Weights of a small transformer language model: MLP 1280 squared ReLU, shifted keys.
Each number is 50 + 15 x the weight over its row's rms, rounded and kept within 0 to 99. Layers, rows and columns count from 0. The size before them is the row's rms in percent of the matrix's.

# layer 8 attention key, 320x320, rms 0.0904, rows 20-63, columns 160-319
104:46 44 38 64 29 54 39 58 37 34 76 38 38 45 75 54 64 55 82 55 66 25 41 48 55 60 52 18 62 51 46 29 54 49 41 52 52 65 45 32 67 73 54 53 83 62 42 57 47 55 40 27 74 75 67 68 55 44 33 41 39 32 81 58 68 57 76 57 48 58 46 56 33 77 58 77 45 62 65 48 58 42 38 70 32 40 52 52 40 55 19 62 42 44 22 28 62 41 55 51 56 31 38 30 22 60 34 65 61 53 52 46 63 69 56 70 47 68 71 32 62 71 75 41 28 47 39 44 41 56 44 52 29 56 32 45 34 47 38 66 83 47 47 54 52 56 60 48 46 63 38 55 43 63 35 79 64 53 37 27
108:76 43 21 29 39 67 34 42 57 40 72 72 60 36 71 64 47 69 61 45 54 51 17 26 40 66 57 27 61 42 38 20 49 67 39 47 43 66 21 62 56 26 43 56 34 63 46 46 71 40 46 40 59 40 57 14 60 16 65 60 61 10 40 58 55 74 33 46 60 47 48 63 40 44 84 43 65 57 44 71 33 61 48 51 30 30 28 62 52 53 67 32 32 29 70 75 59 61 37 47 17 32 71 58 47 48 67 58 40 51 55 26 39 43 36 57 48 54 43 52 50 62 38 40 53 15 62 90 59 77 45 46 53 43 89 66 69 63 39 50 37 33 49 81 43 42 35 46 67 51 45 44 37 33 42 42 61 51 54 36
097:56 44 54 56 66 61 35 29 53 38 58 67 53 46 53 38 40 31 67 60 55 30 09 49 42 17 80 49 38 51 66 54 51 80 46 46 29 60 50 56 73 76 69 62 72 15 54 58 60 61 59 39 27 57 35 43 35 40 69 43 78 54 39 23 25 65 61 34 33 43 56 40 38 28 73 47 55 57 36 56 20 47 45 48 32 63 31 39 67 55 41 46 41 19 49 20 53 39 57 48 57 35 58 57 57 66 45 31 47 43 38 71 29 57 57 11 39 66 44 39 26 63 55 73 34 50 54 73 46 49 63 52 41 38 28 49 36 58 49 66 41 59 66 64 42 19 28 52 26 77 51 57 44 36 34 44 45 47 47 35
095:32 54 52 52 71 46 36 52 29 52 34 57 48 60 52 59 47 37 50 48 82 46 53 62 50 49 46 29 41 52 78 44 68 46 54 57 44 35 57 74 43 64 30 70 63 31 56 66 64 60 63 53 78 53 60 21 60 41 56 54 34 27 46 61 47 57 75 33 53 61 40 50 54 43 59 61 38 31 30 28 30 49 77 44 63 46 77 81 33 41 49 75 72 51 73 85 41 50 88 46 78 68 31 38 51 44 58 68 67 47 41 28 46 78 39 33 52 42 67 65 23 48 46 45 52 53 74 46 44 49 42 82 43 64 56 63 53 27 74 35 60 55 34 68 58 36 57 66 37 54 59 49 52 24 51 41 39 54 57 43
105:39 27 58 48 60 55 32 57 46 41 40 72 52 81 99 72 50 81 58 56 37 37 10 71 59 28 65 64 31 59 58 63 42 26 58 23 55 52 33 51 76 47 42 23 58 68 31 58 37 50 42 53 57 54 57 62 84 71 56 33 47 34 57 48 32 23 62 41 44 64 48 31 35 50 63 34 39 64 57 55 46 60 49 50 41 60 61 37 50 58 60 24 41 36 53 77 40 39 47 63 46 63 63 37 39 46 65 60 78 28 41 45 41 48 43 79 63 62 50 65 40 56 48 45 50 84 44 21 45 58 65 37 43 45 43 30 48 66 69 51 71 49 45 44 65 32 25 55 70 56 53 71 43 22 30 54 32 49 43 52
105:56 40 47 58 27 46 52 26 64 56 63 61 36 53 44 50 60 53 51 31 68 50 54 34 54 44 43 46 41 72 55 46 71 55 49 75 53 55 75 58 65 61 81 65 39 80 53 47 24 32 28 49 29 57 46 57 56 57 57 39 38 25 75 39 72 53 38 62 34 58 40 31 46 47 40 38 37 69 18 59 45 64 34 36 47 85 65 41 53 38 28 68 28 52 67 38 23 52 57 40 20 48 46 53 41 65 55 40 77 77 55 46 62 47 29 39 46 31 65 23 61 70 48 34 52 68 48 46 60 38 36 60 43 51 44 56 56 43 67 58 24 37 40 64 35 53 16 48 61 28 28 24 66 63 44 32 60 63 34 59
102:41 39 51 36 84 68 55 22 74 64 36 43 63 38 34 45 41 49 76 40 60 67 43 21 57 48 50 51 68 32 53 28 67 58 65 47 38 24 75 49 41 66 64 22 81 54 59 53 43 43 56 17 37 44 34 50 44 73 42 85 44 50 53 45 68 45 30 50 46 48 79 49 42 58 43 75 40 48 52 34 42 36 41 81 48 52 42 59 40 68 57 66 78 38 67 49 41 46 46 67 45 62 39 63 49 71 51 23 26 62 52 43 41 47 70 65 60 41 58 42 45 39 35 61 27 56 30 52 70 51 82 49 75 52 44 81 25 69 56 60 64 26 56 82 58 69 49 71 40 79 54 67 31 47 37 48 49 63 45 63
102:32 58 50 59 42 64 73 58 65 26 39 34 37 81 44 71 41 87 27 76 70 26 42 67 43 65 60 40 54 59 41 69 56 49 61 59 75 67 56 26 49 41 42 61 47 79 50 65 64 45 60 40 52 38 46 64 11 54 52 68 73 72 42 58 47 60 45 62 90 55 55 48 43 42 59 31 39 62 71 46 48 44 73 30 41 41 41 35 67 41 55 56 42 63 70 34 56 39 42 54 39 55 64 46 40 22 71 33 47 49 50 52 53 57 61 32 39 36 32 34 60 21 30 58 68 79 62 81 31 58 61 14 65 75 50 43 31 37 72 52 73 41 49 75 41 67 64 25 63 39 50 80 43 42 54 25 51 59 50 53
100:60 50 49 58 24 84 60 35 72 91 60 51 50 60 68 66 65 30 46 52 44 60 57 64 63 28 68 46 33 56 34 62 54 51 55 54 75 50 48 30 62 73 41 26 64 31 72 42 46 50 38 65 52 34 26 46 45 68 49 38 45 56 33 68 35 77 31 62 48 59 35 41 49 53 23 53 35 23 70 31 54 46 52 56 56 77 53 28 48 57 48 82 52 55 27 32 31 39 81 48 11 47 22 69 57 61 35 62 30 38 61 36 62 54 51 83 47 34 35 26 55 40 78 52 65 55 53 67 64 49 50 39 55 67 61 25 56 54 39 61 60 61 47 28 57 73 57 84 62 57 21 35 33 50 29 42 49 47 59 39
099:69 39 63 55 33 33 56 55 60 69 36 53 63 74 37 20 25 33 74 68 69 53 59 46 55 42 44 72 59 65 58 66 43 45 39 36 38 37 52 58 73 74 85 46 64 34 60 42 33 70 60 59 69 48 68 23 61 54 58 45 45 66 39 61 30 50 20 26 53 71 62 49 35 17 71 75 41 46 73 53 50 52 46 50 51 53 74 28 54 35 58 39 46 46 46 66 81 70 39 29 62 31 55 46 51 75 54 42 43 75 70 37 71 39 75 44 03 51 67 40 48 21 67 47 53 58 36 50 65 53 43 55 14 76 59 29 51 23 46 46 79 50 31 53 61 71 62 48 49 56 69 30 43 62 23 15 41 22 75 62
103:52 40 54 38 32 74 67 66 36 42 28 61 25 54 00 30 53 50 53 29 32 53 93 82 97 48 70 73 32 38 62 56 48 39 65 60 64 42 47 64 28 50 48 44 74 44 43 47 59 54 64 41 52 42 36 53 58 24 51 59 73 79 64 32 26 35 40 76 39 37 48 52 41 57 36 53 15 32 41 37 59 46 47 56 25 63 44 54 48 41 68 82 50 57 73 61 58 62 47 64 79 29 68 31 49 59 57 59 53 55 50 58 42 56 46 58 30 53 54 59 56 68 58 81 49 65 31 31 40 73 34 48 62 75 38 39 32 55 47 55 50 53 79 30 51 61 48 44 76 55 46 63 33 60 60 50 23 68 37 26
094:71 43 56 45 29 55 19 66 56 33 30 38 48 42 47 29 59 48 28 67 13 68 56 67 68 65 45 68 37 35 46 70 47 60 34 36 30 58 55 59 77 69 58 46 36 58 56 61 40 60 54 46 62 51 21 23 77 46 73 57 46 41 46 41 38 03 69 32 37 51 35 68 37 63 59 57 34 62 71 49 48 41 58 66 65 66 54 38 51 78 47 28 59 21 42 55 32 47 81 30 56 70 49 44 42 33 18 45 51 63 65 52 60 40 43 55 23 67 59 49 53 62 71 54 41 59 25 63 43 33 59 52 61 38 83 64 44 78 77 53 44 85 43 27 53 56 67 28 59 58 74 47 32 78 53 42 69 54 48 39
105:44 54 58 32 48 29 49 54 76 68 80 29 72 44 78 42 54 66 65 48 48 51 43 68 59 55 46 28 44 40 56 06 41 30 37 39 61 58 71 49 49 58 57 51 78 52 39 62 14 51 47 67 44 59 81 66 59 46 63 67 72 37 22 47 32 83 44 43 43 37 24 40 69 64 38 64 61 59 37 47 55 59 24 56 40 30 75 54 30 62 53 46 69 35 48 67 54 37 24 50 46 46 39 62 31 38 54 51 48 58 53 35 20 60 43 35 46 48 60 55 51 40 23 44 74 43 72 76 30 52 59 66 58 50 38 57 53 40 62 65 65 32 76 32 35 57 13 36 37 55 55 50 46 63 82 29 38 37 69 33
104:31 70 28 39 36 48 50 16 44 39 54 38 51 62 66 50 35 40 44 65 17 51 84 45 57 54 46 41 51 46 48 29 37 59 22 55 40 72 64 61 72 78 63 40 48 55 65 42 52 42 43 75 40 65 49 46 75 19 53 45 15 53 40 40 49 45 51 36 36 35 38 43 59 62 53 29 44 58 54 34 45 41 57 38 51 46 40 40 46 41 48 48 91 44 34 27 52 44 57 51 43 77 61 37 42 53 55 43 41 36 62 29 36 70 43 52 59 30 51 38 54 41 56 31 47 63 66 36 74 51 63 48 51 64 78 39 56 50 41 56 64 68 52 54 89 50 27 41 46 42 77 52 25 59 43 52 55 31 69 38
108:24 41 69 69 62 79 44 50 27 42 56 42 34 41 35 14 41 67 69 70 83 71 45 53 50 29 72 32 73 43 28 99 52 57 32 36 74 35 50 45 53 33 67 74 14 45 54 62 58 43 42 24 43 67 44 54 34 57 57 43 65 96 58 40 42 67 69 54 48 65 45 47 52 30 56 50 58 72 29 51 70 39 40 31 72 60 38 69 50 59 39 50 58 35 41 51 72 64 51 47 81 63 66 53 42 50 65 71 71 52 45 43 59 52 54 49 29 42 62 37 57 31 56 65 22 37 55 42 67 36 60 64 39 71 63 56 53 59 52 36 54 27 51 55 46 57 43 70 48 74 28 49 53 29 38 62 44 37 27 42
102:14 46 42 57 59 52 40 44 30 49 17 57 71 42 46 54 61 56 54 45 39 48 25 43 23 48 54 64 57 63 75 38 47 62 61 38 52 26 50 37 55 27 56 60 45 77 82 58 63 63 49 41 81 65 60 46 40 45 36 29 57 49 48 40 46 82 47 62 42 67 56 25 39 44 54 32 37 58 60 27 54 26 39 41 62 48 43 54 41 77 59 41 51 48 50 64 12 70 52 45 43 55 65 52 46 66 21 35 43 35 48 60 52 31 68 51 35 42 55 69 37 42 64 63 41 64 43 66 37 46 44 60 63 77 82 61 59 61 32 80 45 12 67 35 63 55 60 00 53 77 44 43 55 78 24 37 45 40 31 68
102:72 60 45 44 55 67 34 29 65 56 54 22 51 54 50 54 39 58 51 31 64 54 48 53 41 51 43 50 61 33 57 54 48 44 56 57 45 43 61 26 32 50 46 23 50 66 74 73 39 51 64 72 63 34 61 60 72 57 33 58 26 22 28 21 38 43 63 47 85 46 62 54 74 49 38 18 55 54 42 33 55 26 04 13 52 14 65 44 84 54 65 37 30 38 60 52 64 21 30 75 49 39 82 56 39 37 06 54 40 54 70 60 33 54 69 61 56 46 54 77 66 63 36 38 55 72 57 51 57 44 46 38 35 31 49 54 43 84 79 43 31 33 64 55 13 51 44 53 24 61 35 42 36 12 55 61 48 31 32 40
104:29 49 38 36 43 42 51 56 58 51 36 57 50 50 60 53 62 45 50 68 52 41 40 17 42 52 51 63 36 26 30 54 60 44 41 52 39 92 53 64 41 32 29 48 39 50 66 54 42 66 57 57 47 46 38 40 59 49 64 42 34 41 35 35 77 33 48 57 54 64 64 48 33 44 10 63 50 39 64 65 46 43 38 51 52 35 54 66 53 36 48 63 56 70 47 42 33 59 62 53 51 66 46 61 49 67 60 34 50 17 44 24 39 50 34 54 35 43 62 22 51 30 63 34 54 35 53 66 63 71 18 48 78 34 35 33 65 60 51 60 37 46 57 53 23 75 55 50 54 53 67 32 51 56 51 59 40 67 78 30
106:41 28 58 46 39 77 42 80 48 53 15 41 71 38 15 46 25 45 52 57 35 31 39 40 53 32 56 73 32 43 42 92 45 45 64 59 60 51 52 25 46 59 69 45 30 61 65 45 64 30 39 49 60 44 66 39 63 56 49 50 69 67 57 50 42 63 43 45 53 51 59 60 71 31 44 21 55 72 70 60 28 42 56 39 67 76 41 60 43 32 57 70 34 47 58 68 55 62 94 60 39 56 52 62 43 66 49 25 54 70 53 53 45 57 43 52 52 74 50 67 40 52 51 79 20 41 67 24 59 64 48 55 51 69 53 60 52 37 15 67 50 54 39 34 44 56 41 32 52 50 19 23 50 43 52 34 55 74 36 82
100:60 78 63 48 23 73 31 47 68 62 80 64 41 46 37 73 41 67 30 67 75 60 61 64 35 30 60 62 47 78 21 53 46 52 56 84 49 49 52 47 55 52 73 38 61 39 44 51 20 25 35 57 49 45 63 55 69 43 44 55 50 82 66 45 75 72 38 35 61 68 40 40 57 87 37 31 44 73 54 38 15 59 38 21 49 65 64 53 47 19 70 62 52 53 24 45 46 60 59 43 66 34 52 62 58 39 32 58 41 36 53 72 38 56 58 51 51 50 51 83 66 61 43 76 53 53 67 43 70 53 73 52 64 63 02 49 28 38 44 46 56 52 65 37 45 43 62 51 35 56 47 68 59 51 55 61 70 55 51 62
101:42 35 74 59 58 55 58 26 45 63 56 80 27 15 78 44 50 50 65 38 36 44 65 62 55 39 70 35 66 59 40 46 57 59 65 37 33 74 56 54 39 58 37 41 44 43 40 40 25 37 23 66 83 57 82 74 73 85 46 50 49 00 36 30 32 25 77 67 38 54 60 70 53 40 41 73 72 50 55 84 62 26 77 57 49 46 58 45 38 62 60 56 47 61 56 49 29 50 33 51 37 60 59 62 41 67 36 70 20 43 58 78 16 56 58 32 54 65 45 51 60 39 49 44 31 39 53 62 27 44 84 30 57 49 40 55 48 38 39 52 41 56 40 49 57 60 62 64 52 72 39 57 58 65 29 67 51 24 48 47
105:50 36 66 46 50 67 46 72 51 63 33 61 73 41 55 42 36 32 66 58 52 56 36 43 23 41 73 44 51 26 25 22 46 32 50 65 14 36 58 35 73 47 48 53 48 24 51 17 54 41 59 41 72 65 52 48 42 49 61 64 72 35 46 63 45 19 76 68 70 56 46 47 44 61 64 71 59 62 49 59 63 44 44 43 20 46 44 42 50 37 41 28 71 55 49 42 68 20 34 67 33 24 38 52 67 09 38 59 61 55 41 41 50 43 51 68 48 40 47 80 51 59 39 33 62 61 49 62 44 56 41 53 66 68 56 39 51 60 20 46 53 52 73 21 54 54 49 35 46 57 43 50 48 45 25 74 50 33 57 16
102:21 63 57 49 65 36 50 56 62 38 67 22 50 36 59 51 43 44 49 45 47 43 38 14 56 51 69 38 55 76 57 32 32 44 69 21 64 38 56 79 28 70 56 31 33 72 30 31 42 52 30 32 40 50 41 62 41 72 69 36 83 28 76 23 31 44 30 56 43 46 55 41 65 52 66 48 51 38 54 70 51 76 50 63 10 27 62 33 20 61 51 78 45 41 85 50 34 38 34 57 50 52 34 64 46 53 38 44 73 59 51 25 35 56 30 41 24 46 45 56 68 45 61 56 36 52 48 53 49 76 48 46 72 25 39 40 70 69 35 35 70 65 23 39 63 25 49 55 46 47 46 56 60 67 51 57 35 43 51 49
100:47 36 59 78 67 58 63 49 69 75 39 54 69 39 45 55 73 34 57 62 23 62 59 50 30 53 60 28 69 65 59 40 68 29 55 75 65 40 24 38 54 57 44 41 19 55 54 32 61 51 54 63 62 46 74 50 70 45 44 50 42 57 63 60 38 62 78 51 62 55 53 52 49 59 53 62 20 30 73 44 48 37 48 42 45 56 38 55 57 46 49 72 53 61 56 38 42 70 70 31 36 66 46 65 34 66 47 50 48 73 48 52 37 22 30 43 42 65 74 58 52 63 59 45 62 46 27 60 65 52 22 40 36 46 34 54 42 44 65 37 52 66 32 41 35 76 60 40 61 71 49 71 50 62 46 54 37 86 54 35
095:52 49 50 59 48 59 32 50 59 53 49 70 58 36 65 47 65 60 35 69 45 50 43 74 47 49 56 39 50 26 74 76 36 53 77 38 35 27 75 43 38 57 75 50 86 38 72 41 47 72 58 20 59 52 79 41 08 47 49 71 69 55 49 63 53 42 31 85 34 85 42 52 67 60 39 62 31 32 58 78 43 75 41 37 42 30 58 53 72 53 67 58 41 73 74 36 50 28 41 34 68 59 55 33 70 45 34 61 82 47 60 38 53 20 63 42 40 52 61 70 44 39 40 22 61 59 77 51 47 72 31 76 50 62 36 45 45 63 70 37 47 48 31 59 44 31 32 58 69 42 59 60 45 54 54 26 63 52 53 55
108:31 46 48 54 34 25 59 47 38 67 38 52 68 74 88 70 45 69 33 55 32 34 10 59 63 51 38 28 41 40 58 57 36 53 47 46 50 60 38 73 56 47 40 52 57 59 66 65 50 60 54 76 38 41 57 63 41 28 63 56 43 34 68 59 75 19 55 53 27 50 20 65 54 32 49 61 78 72 11 63 43 50 41 55 46 26 47 43 32 21 40 28 75 48 30 33 51 49 23 51 48 34 57 67 38 37 57 73 52 07 29 35 60 41 53 57 41 46 34 66 62 38 58 36 68 39 28 50 53 57 58 51 60 76 40 52 76 27 54 61 71 66 33 76 53 53 46 55 47 36 73 76 56 19 29 67 59 19 35 48
105:74 61 41 41 58 42 48 38 44 69 51 39 41 33 40 60 82 71 65 41 57 30 37 35 42 86 59 63 55 67 58 41 29 69 17 33 29 44 37 52 30 45 43 39 56 56 43 60 59 39 83 81 69 88 56 68 66 43 70 40 33 71 47 28 74 51 45 48 53 47 37 68 78 61 39 39 44 54 44 45 15 55 58 15 59 57 60 64 73 35 34 52 68 56 31 67 59 42 56 33 33 23 25 61 43 56 48 57 46 57 36 69 30 45 38 61 53 22 50 56 48 34 46 37 44 37 52 66 70 77 41 33 49 65 40 46 67 56 68 63 62 53 20 57 50 28 30 49 58 36 67 66 56 51 58 50 57 40 79 58
106:32 45 55 56 57 65 15 56 62 58 59 46 70 72 39 60 57 77 51 31 36 39 52 63 38 36 61 75 71 65 17 76 63 40 50 30 30 42 74 45 39 64 47 39 69 68 78 42 55 45 71 25 49 36 55 52 63 43 44 75 40 33 43 40 54 61 48 41 46 68 50 51 46 33 69 79 68 81 36 42 48 43 46 64 35 44 54 42 72 51 44 41 33 68 53 35 46 53 58 57 64 43 40 46 42 62 23 72 51 64 74 63 52 46 31 64 41 64 48 39 32 28 31 56 38 62 33 49 49 69 30 51 77 50 41 46 49 15 39 47 59 30 41 51 55 43 66 36 40 46 39 66 64 15 64 34 60 67 61 34
102:36 48 60 46 11 69 53 60 50 21 55 65 60 31 61 49 65 47 91 71 47 56 56 46 52 50 48 53 46 42 33 71 31 55 45 63 11 57 55 30 76 43 43 55 52 53 64 78 55 55 09 52 38 38 45 37 41 72 52 33 60 31 53 51 24 49 59 60 35 73 38 48 50 45 49 35 72 43 57 53 48 47 43 28 51 42 50 44 42 19 60 73 85 42 45 65 69 37 63 76 62 57 57 66 44 29 33 65 50 34 54 47 62 47 70 68 47 76 42 69 58 49 25 58 45 46 53 49 48 36 63 26 39 67 31 49 40 46 51 52 52 48 33 69 44 53 51 61 46 76 23 36 62 48 59 44 41 71 57 83
102:31 21 67 44 51 60 21 45 72 43 37 21 38 56 63 34 26 44 37 37 60 53 53 31 46 60 46 55 47 60 51 68 51 94 41 41 54 75 53 55 63 58 39 44 45 42 53 43 21 33 58 53 60 55 70 49 52 57 49 51 24 12 43 30 39 65 37 60 52 56 43 30 57 49 61 57 57 57 32 69 71 53 44 61 33 25 54 52 54 65 61 42 84 24 58 40 39 29 30 28 38 45 87 27 49 47 85 65 40 47 45 70 52 39 53 44 52 45 45 36 32 57 62 56 33 34 62 56 43 59 38 31 70 52 18 67 39 60 34 63 68 47 41 43 53 47 29 23 27 25 67 69 60 28 38 43 78 69 67 69
101:75 42 56 59 56 31 41 25 45 85 52 55 33 34 54 57 40 33 45 57 50 31 44 39 48 30 48 23 60 44 33 51 78 70 45 25 67 36 40 55 37 51 46 62 83 43 38 57 42 58 34 10 50 42 49 32 47 51 39 50 33 31 65 34 69 62 46 47 52 25 50 34 88 47 42 28 24 62 25 12 48 49 67 29 43 49 53 42 50 47 53 50 72 65 62 51 40 36 40 55 54 58 74 16 31 43 36 20 38 49 06 39 47 32 65 41 45 66 48 75 54 49 44 56 38 56 66 37 49 41 24 43 53 50 45 42 59 26 83 69 41 35 74 53 40 33 43 52 31 52 50 45 39 57 47 36 57 41 40 52
103:68 38 35 15 46 47 26 37 51 58 38 51 37 44 35 24 62 49 79 58 50 89 33 24 61 58 20 39 55 28 48 25 56 58 45 12 53 66 62 33 60 82 59 31 54 56 42 60 40 35 64 64 32 43 66 67 51 39 57 54 47 29 69 64 57 50 43 34 43 29 52 68 60 40 79 36 46 44 51 27 27 44 43 58 44 58 42 58 77 52 30 51 37 55 61 58 68 42 38 50 51 51 25 27 51 71 51 36 24 37 66 34 78 41 36 69 25 48 32 69 44 70 31 67 53 68 19 40 30 67 16 51 61 60 32 27 30 74 35 46 47 67 46 54 45 63 58 40 50 28 55 53 60 79 43 50 46 66 54 73
096:63 33 57 49 50 51 50 54 40 31 31 47 42 53 35 30 70 48 23 55 49 40 71 29 31 24 43 29 53 15 53 65 40 47 70 42 25 86 39 61 48 35 34 60 70 43 38 40 36 41 66 52 44 53 61 47 19 37 25 25 43 55 54 46 77 54 56 63 28 67 26 57 54 35 50 41 52 51 34 80 48 58 33 42 42 52 46 72 60 67 54 60 43 46 52 66 64 76 49 47 60 69 35 71 56 30 72 37 72 41 54 46 50 26 45 34 41 51 55 69 45 30 41 37 60 38 96 31 47 79 33 56 49 36 19 43 56 51 43 91 79 60 34 74 46 84 56 69 34 30 62 41 47 60 45 39 47 37 33 59
096:48 84 59 45 76 28 54 38 33 74 59 50 35 46 73 65 63 58 53 50 58 43 54 35 46 43 37 14 50 47 49 25 54 83 52 35 63 64 55 36 46 67 51 35 35 35 36 25 55 42 67 51 68 66 24 26 45 31 38 53 65 65 69 44 84 45 42 35 49 37 42 51 60 35 36 50 39 69 68 28 43 50 46 51 46 38 50 60 64 41 39 54 62 60 46 42 35 29 41 58 28 09 41 68 43 32 58 54 54 44 49 41 20 32 60 33 67 56 37 28 59 46 58 31 52 79 52 40 64 60 51 64 33 44 40 56 58 56 64 38 67 73 49 63 51 35 42 74 59 47 41 18 42 40 59 69 55 53 49 53
106:57 54 51 52 45 55 25 36 46 32 75 50 65 68 41 63 50 56 52 59 62 49 39 46 67 51 56 44 56 35 49 35 44 60 72 39 43 48 33 42 43 49 83 38 78 47 41 49 17 36 42 30 70 36 32 52 27 64 46 28 71 33 43 59 34 69 66 49 31 76 34 66 45 56 26 22 71 53 83 13 46 61 28 46 45 62 60 49 68 71 45 30 62 52 40 57 30 40 37 54 50 58 30 65 13 43 32 57 50 28 59 46 53 40 38 65 64 58 61 21 37 36 71 38 51 48 77 68 46 65 59 55 17 59 45 29 66 40 47 37 42 43 61 62 48 45 54 24 53 52 46 54 76 45 69 69 51 45 55 33
100:57 08 47 76 50 66 25 39 26 36 51 31 48 26 30 34 30 44 44 73 52 29 37 60 56 55 55 55 60 38 52 56 44 23 17 45 67 69 53 55 69 36 40 40 28 43 56 61 45 68 42 47 48 58 53 72 44 38 31 51 67 46 75 47 81 38 64 38 53 49 41 45 61 19 42 40 17 30 50 49 68 68 42 52 64 62 37 24 65 44 72 66 42 61 49 28 28 40 72 62 54 82 73 83 52 29 34 64 50 53 54 39 58 35 81 39 49 46 43 42 29 44 50 48 62 66 56 50 61 66 44 36 45 63 55 70 57 31 70 67 46 50 62 34 58 06 54 44 56 60 53 62 53 69 67 54 47 53 46 85
096:51 68 60 47 46 53 49 27 24 72 36 30 42 59 62 56 60 42 53 41 31 59 45 12 47 75 35 53 26 37 51 73 43 59 54 54 64 53 36 31 84 48 50 35 53 52 55 26 58 48 54 66 52 58 34 51 61 43 73 42 57 39 63 54 34 47 40 50 52 52 47 00 41 32 75 47 82 37 77 66 54 57 33 48 53 65 62 48 46 58 15 48 29 60 61 32 51 76 63 42 47 49 60 45 37 58 63 46 47 38 17 23 42 54 48 44 34 52 35 37 50 35 25 57 75 24 43 40 27 40 30 43 62 75 56 46 49 37 66 59 53 64 74 56 68 59 50 57 26 53 34 54 25 47 70 77 60 34 39 47
103:59 67 32 38 68 44 50 65 60 31 30 44 50 65 66 52 49 66 58 46 85 43 42 50 47 53 26 36 20 54 52 40 41 40 48 62 60 42 36 31 60 26 47 37 44 47 46 47 63 40 40 62 63 67 54 63 55 51 57 30 64 44 73 59 87 48 47 47 72 70 58 40 36 56 49 68 60 57 49 48 38 71 26 43 61 56 39 31 36 63 68 24 39 76 54 17 47 38 41 57 80 46 37 73 39 49 53 60 49 55 66 41 41 43 22 51 47 45 46 45 74 49 53 32 47 51 77 48 65 65 54 43 56 35 38 38 55 52 29 48 59 51 49 69 81 57 28 28 47 60 72 41 47 59 66 22 35 33 42 23
111:42 25 41 32 37 83 41 42 51 47 71 48 48 48 80 67 48 49 38 44 40 67 60 38 61 53 64 43 42 23 21 36 63 49 57 19 45 43 53 35 30 51 49 61 58 49 21 43 35 31 39 50 33 64 68 61 62 38 83 79 49 49 53 40 44 59 85 48 69 40 58 60 62 57 56 52 46 38 37 41 43 44 85 58 48 40 45 25 49 68 22 25 66 61 29 71 55 51 35 46 52 49 36 68 60 43 70 78 31 45 46 38 58 58 21 69 47 31 55 27 32 52 36 29 58 51 32 78 45 26 39 60 34 47 56 37 46 39 21 65 64 29 31 70 50 32 08 63 72 36 72 63 65 35 59 68 53 37 58 58
099:69 33 31 20 39 47 50 51 36 51 36 55 60 49 36 29 75 55 74 40 52 54 42 67 52 44 63 23 64 54 33 47 30 66 33 40 36 55 71 78 54 26 46 46 55 83 50 30 48 39 45 34 53 48 47 01 56 60 62 55 46 49 33 82 27 50 42 34 72 42 49 55 46 77 39 49 26 44 62 53 42 54 63 37 63 48 60 36 45 42 34 69 68 85 50 68 67 71 65 41 50 27 47 52 44 57 57 70 32 59 68 54 54 66 37 67 65 49 47 37 89 66 44 37 29 55 19 40 59 35 35 38 55 67 44 60 49 45 42 40 32 74 61 40 59 42 49 43 57 54 28 34 51 57 62 63 34 23 55 53
104:16 42 82 60 45 48 20 63 45 55 57 39 54 55 73 44 39 38 53 55 69 13 28 58 69 57 38 41 33 45 49 66 57 41 64 60 55 46 71 55 48 30 78 92 58 69 29 56 50 36 48 49 40 53 60 19 64 53 48 68 76 48 62 17 70 49 68 48 55 67 47 85 38 58 41 62 53 40 54 57 45 64 27 42 45 45 56 77 48 33 30 66 57 35 27 35 58 38 66 84 20 49 53 27 29 36 41 57 41 50 44 62 53 42 64 39 26 49 66 46 75 73 58 61 58 41 60 61 75 18 39 54 48 37 58 37 60 29 65 54 75 58 58 31 38 24 37 64 34 50 51 43 59 45 48 37 79 48 47 33
104:40 67 36 45 49 36 26 47 62 64 46 67 58 62 34 39 31 62 65 57 75 38 48 26 31 64 53 70 31 52 43 58 65 56 41 55 54 42 63 60 36 19 37 70 54 24 40 47 64 56 51 53 42 27 29 66 58 57 53 33 37 38 17 41 30 51 17 66 68 64 75 42 39 43 35 45 64 45 22 51 31 31 52 61 54 54 42 39 45 62 42 35 40 28 43 39 38 32 59 70 39 64 67 50 52 32 35 66 57 60 54 86 51 47 37 52 39 53 51 54 61 61 71 73 50 78 54 60 39 38 47 48 69 64 49 59 27 74 76 50 55 67 56 50 39 47 43 39 52 80 69 46 18 37 29 35 50 61 61 81
105:65 49 23 44 39 43 18 66 67 20 37 37 65 62 53 34 17 75 41 27 53 66 51 38 28 63 42 31 60 43 29 54 57 44 45 72 45 60 38 43 41 55 25 21 43 63 53 67 52 69 69 48 40 56 53 63 58 29 63 53 37 32 26 41 30 47 51 36 27 55 62 39 34 60 52 42 41 62 57 74 63 59 41 74 49 29 63 61 61 59 40 30 56 24 39 63 47 77 61 53 32 49 63 60 40 61 49 68 45 39 44 38 33 77 42 57 66 43 80 49 58 62 77 30 43 46 55 62 47 60 42 66 50 64 46 53 52 45 54 54 46 37 29 53 55 36 48 57 66 40 27 51 56 42 27 70 61 58 23 53
102:62 41 31 65 45 62 35 57 42 83 42 63 47 50 30 53 57 85 47 23 55 55 58 23 44 46 55 40 53 77 47 66 47 61 30 45 64 50 50 42 46 55 73 36 40 57 44 38 59 60 57 52 34 56 47 83 59 72 58 69 62 38 29 65 48 46 51 51 60 30 63 42 65 54 34 67 34 44 56 97 61 38 42 49 45 09 42 71 51 48 22 66 43 49 72 40 44 67 73 44 40 46 48 27 60 50 65 48 43 25 48 44 44 22 32 21 59 53 32 40 44 68 40 63 45 35 45 63 36 42 47 58 32 52 67 68 51 49 67 57 42 40 51 41 75 44 38 53 29 53 39 72 55 36 32 64 48 48 20 61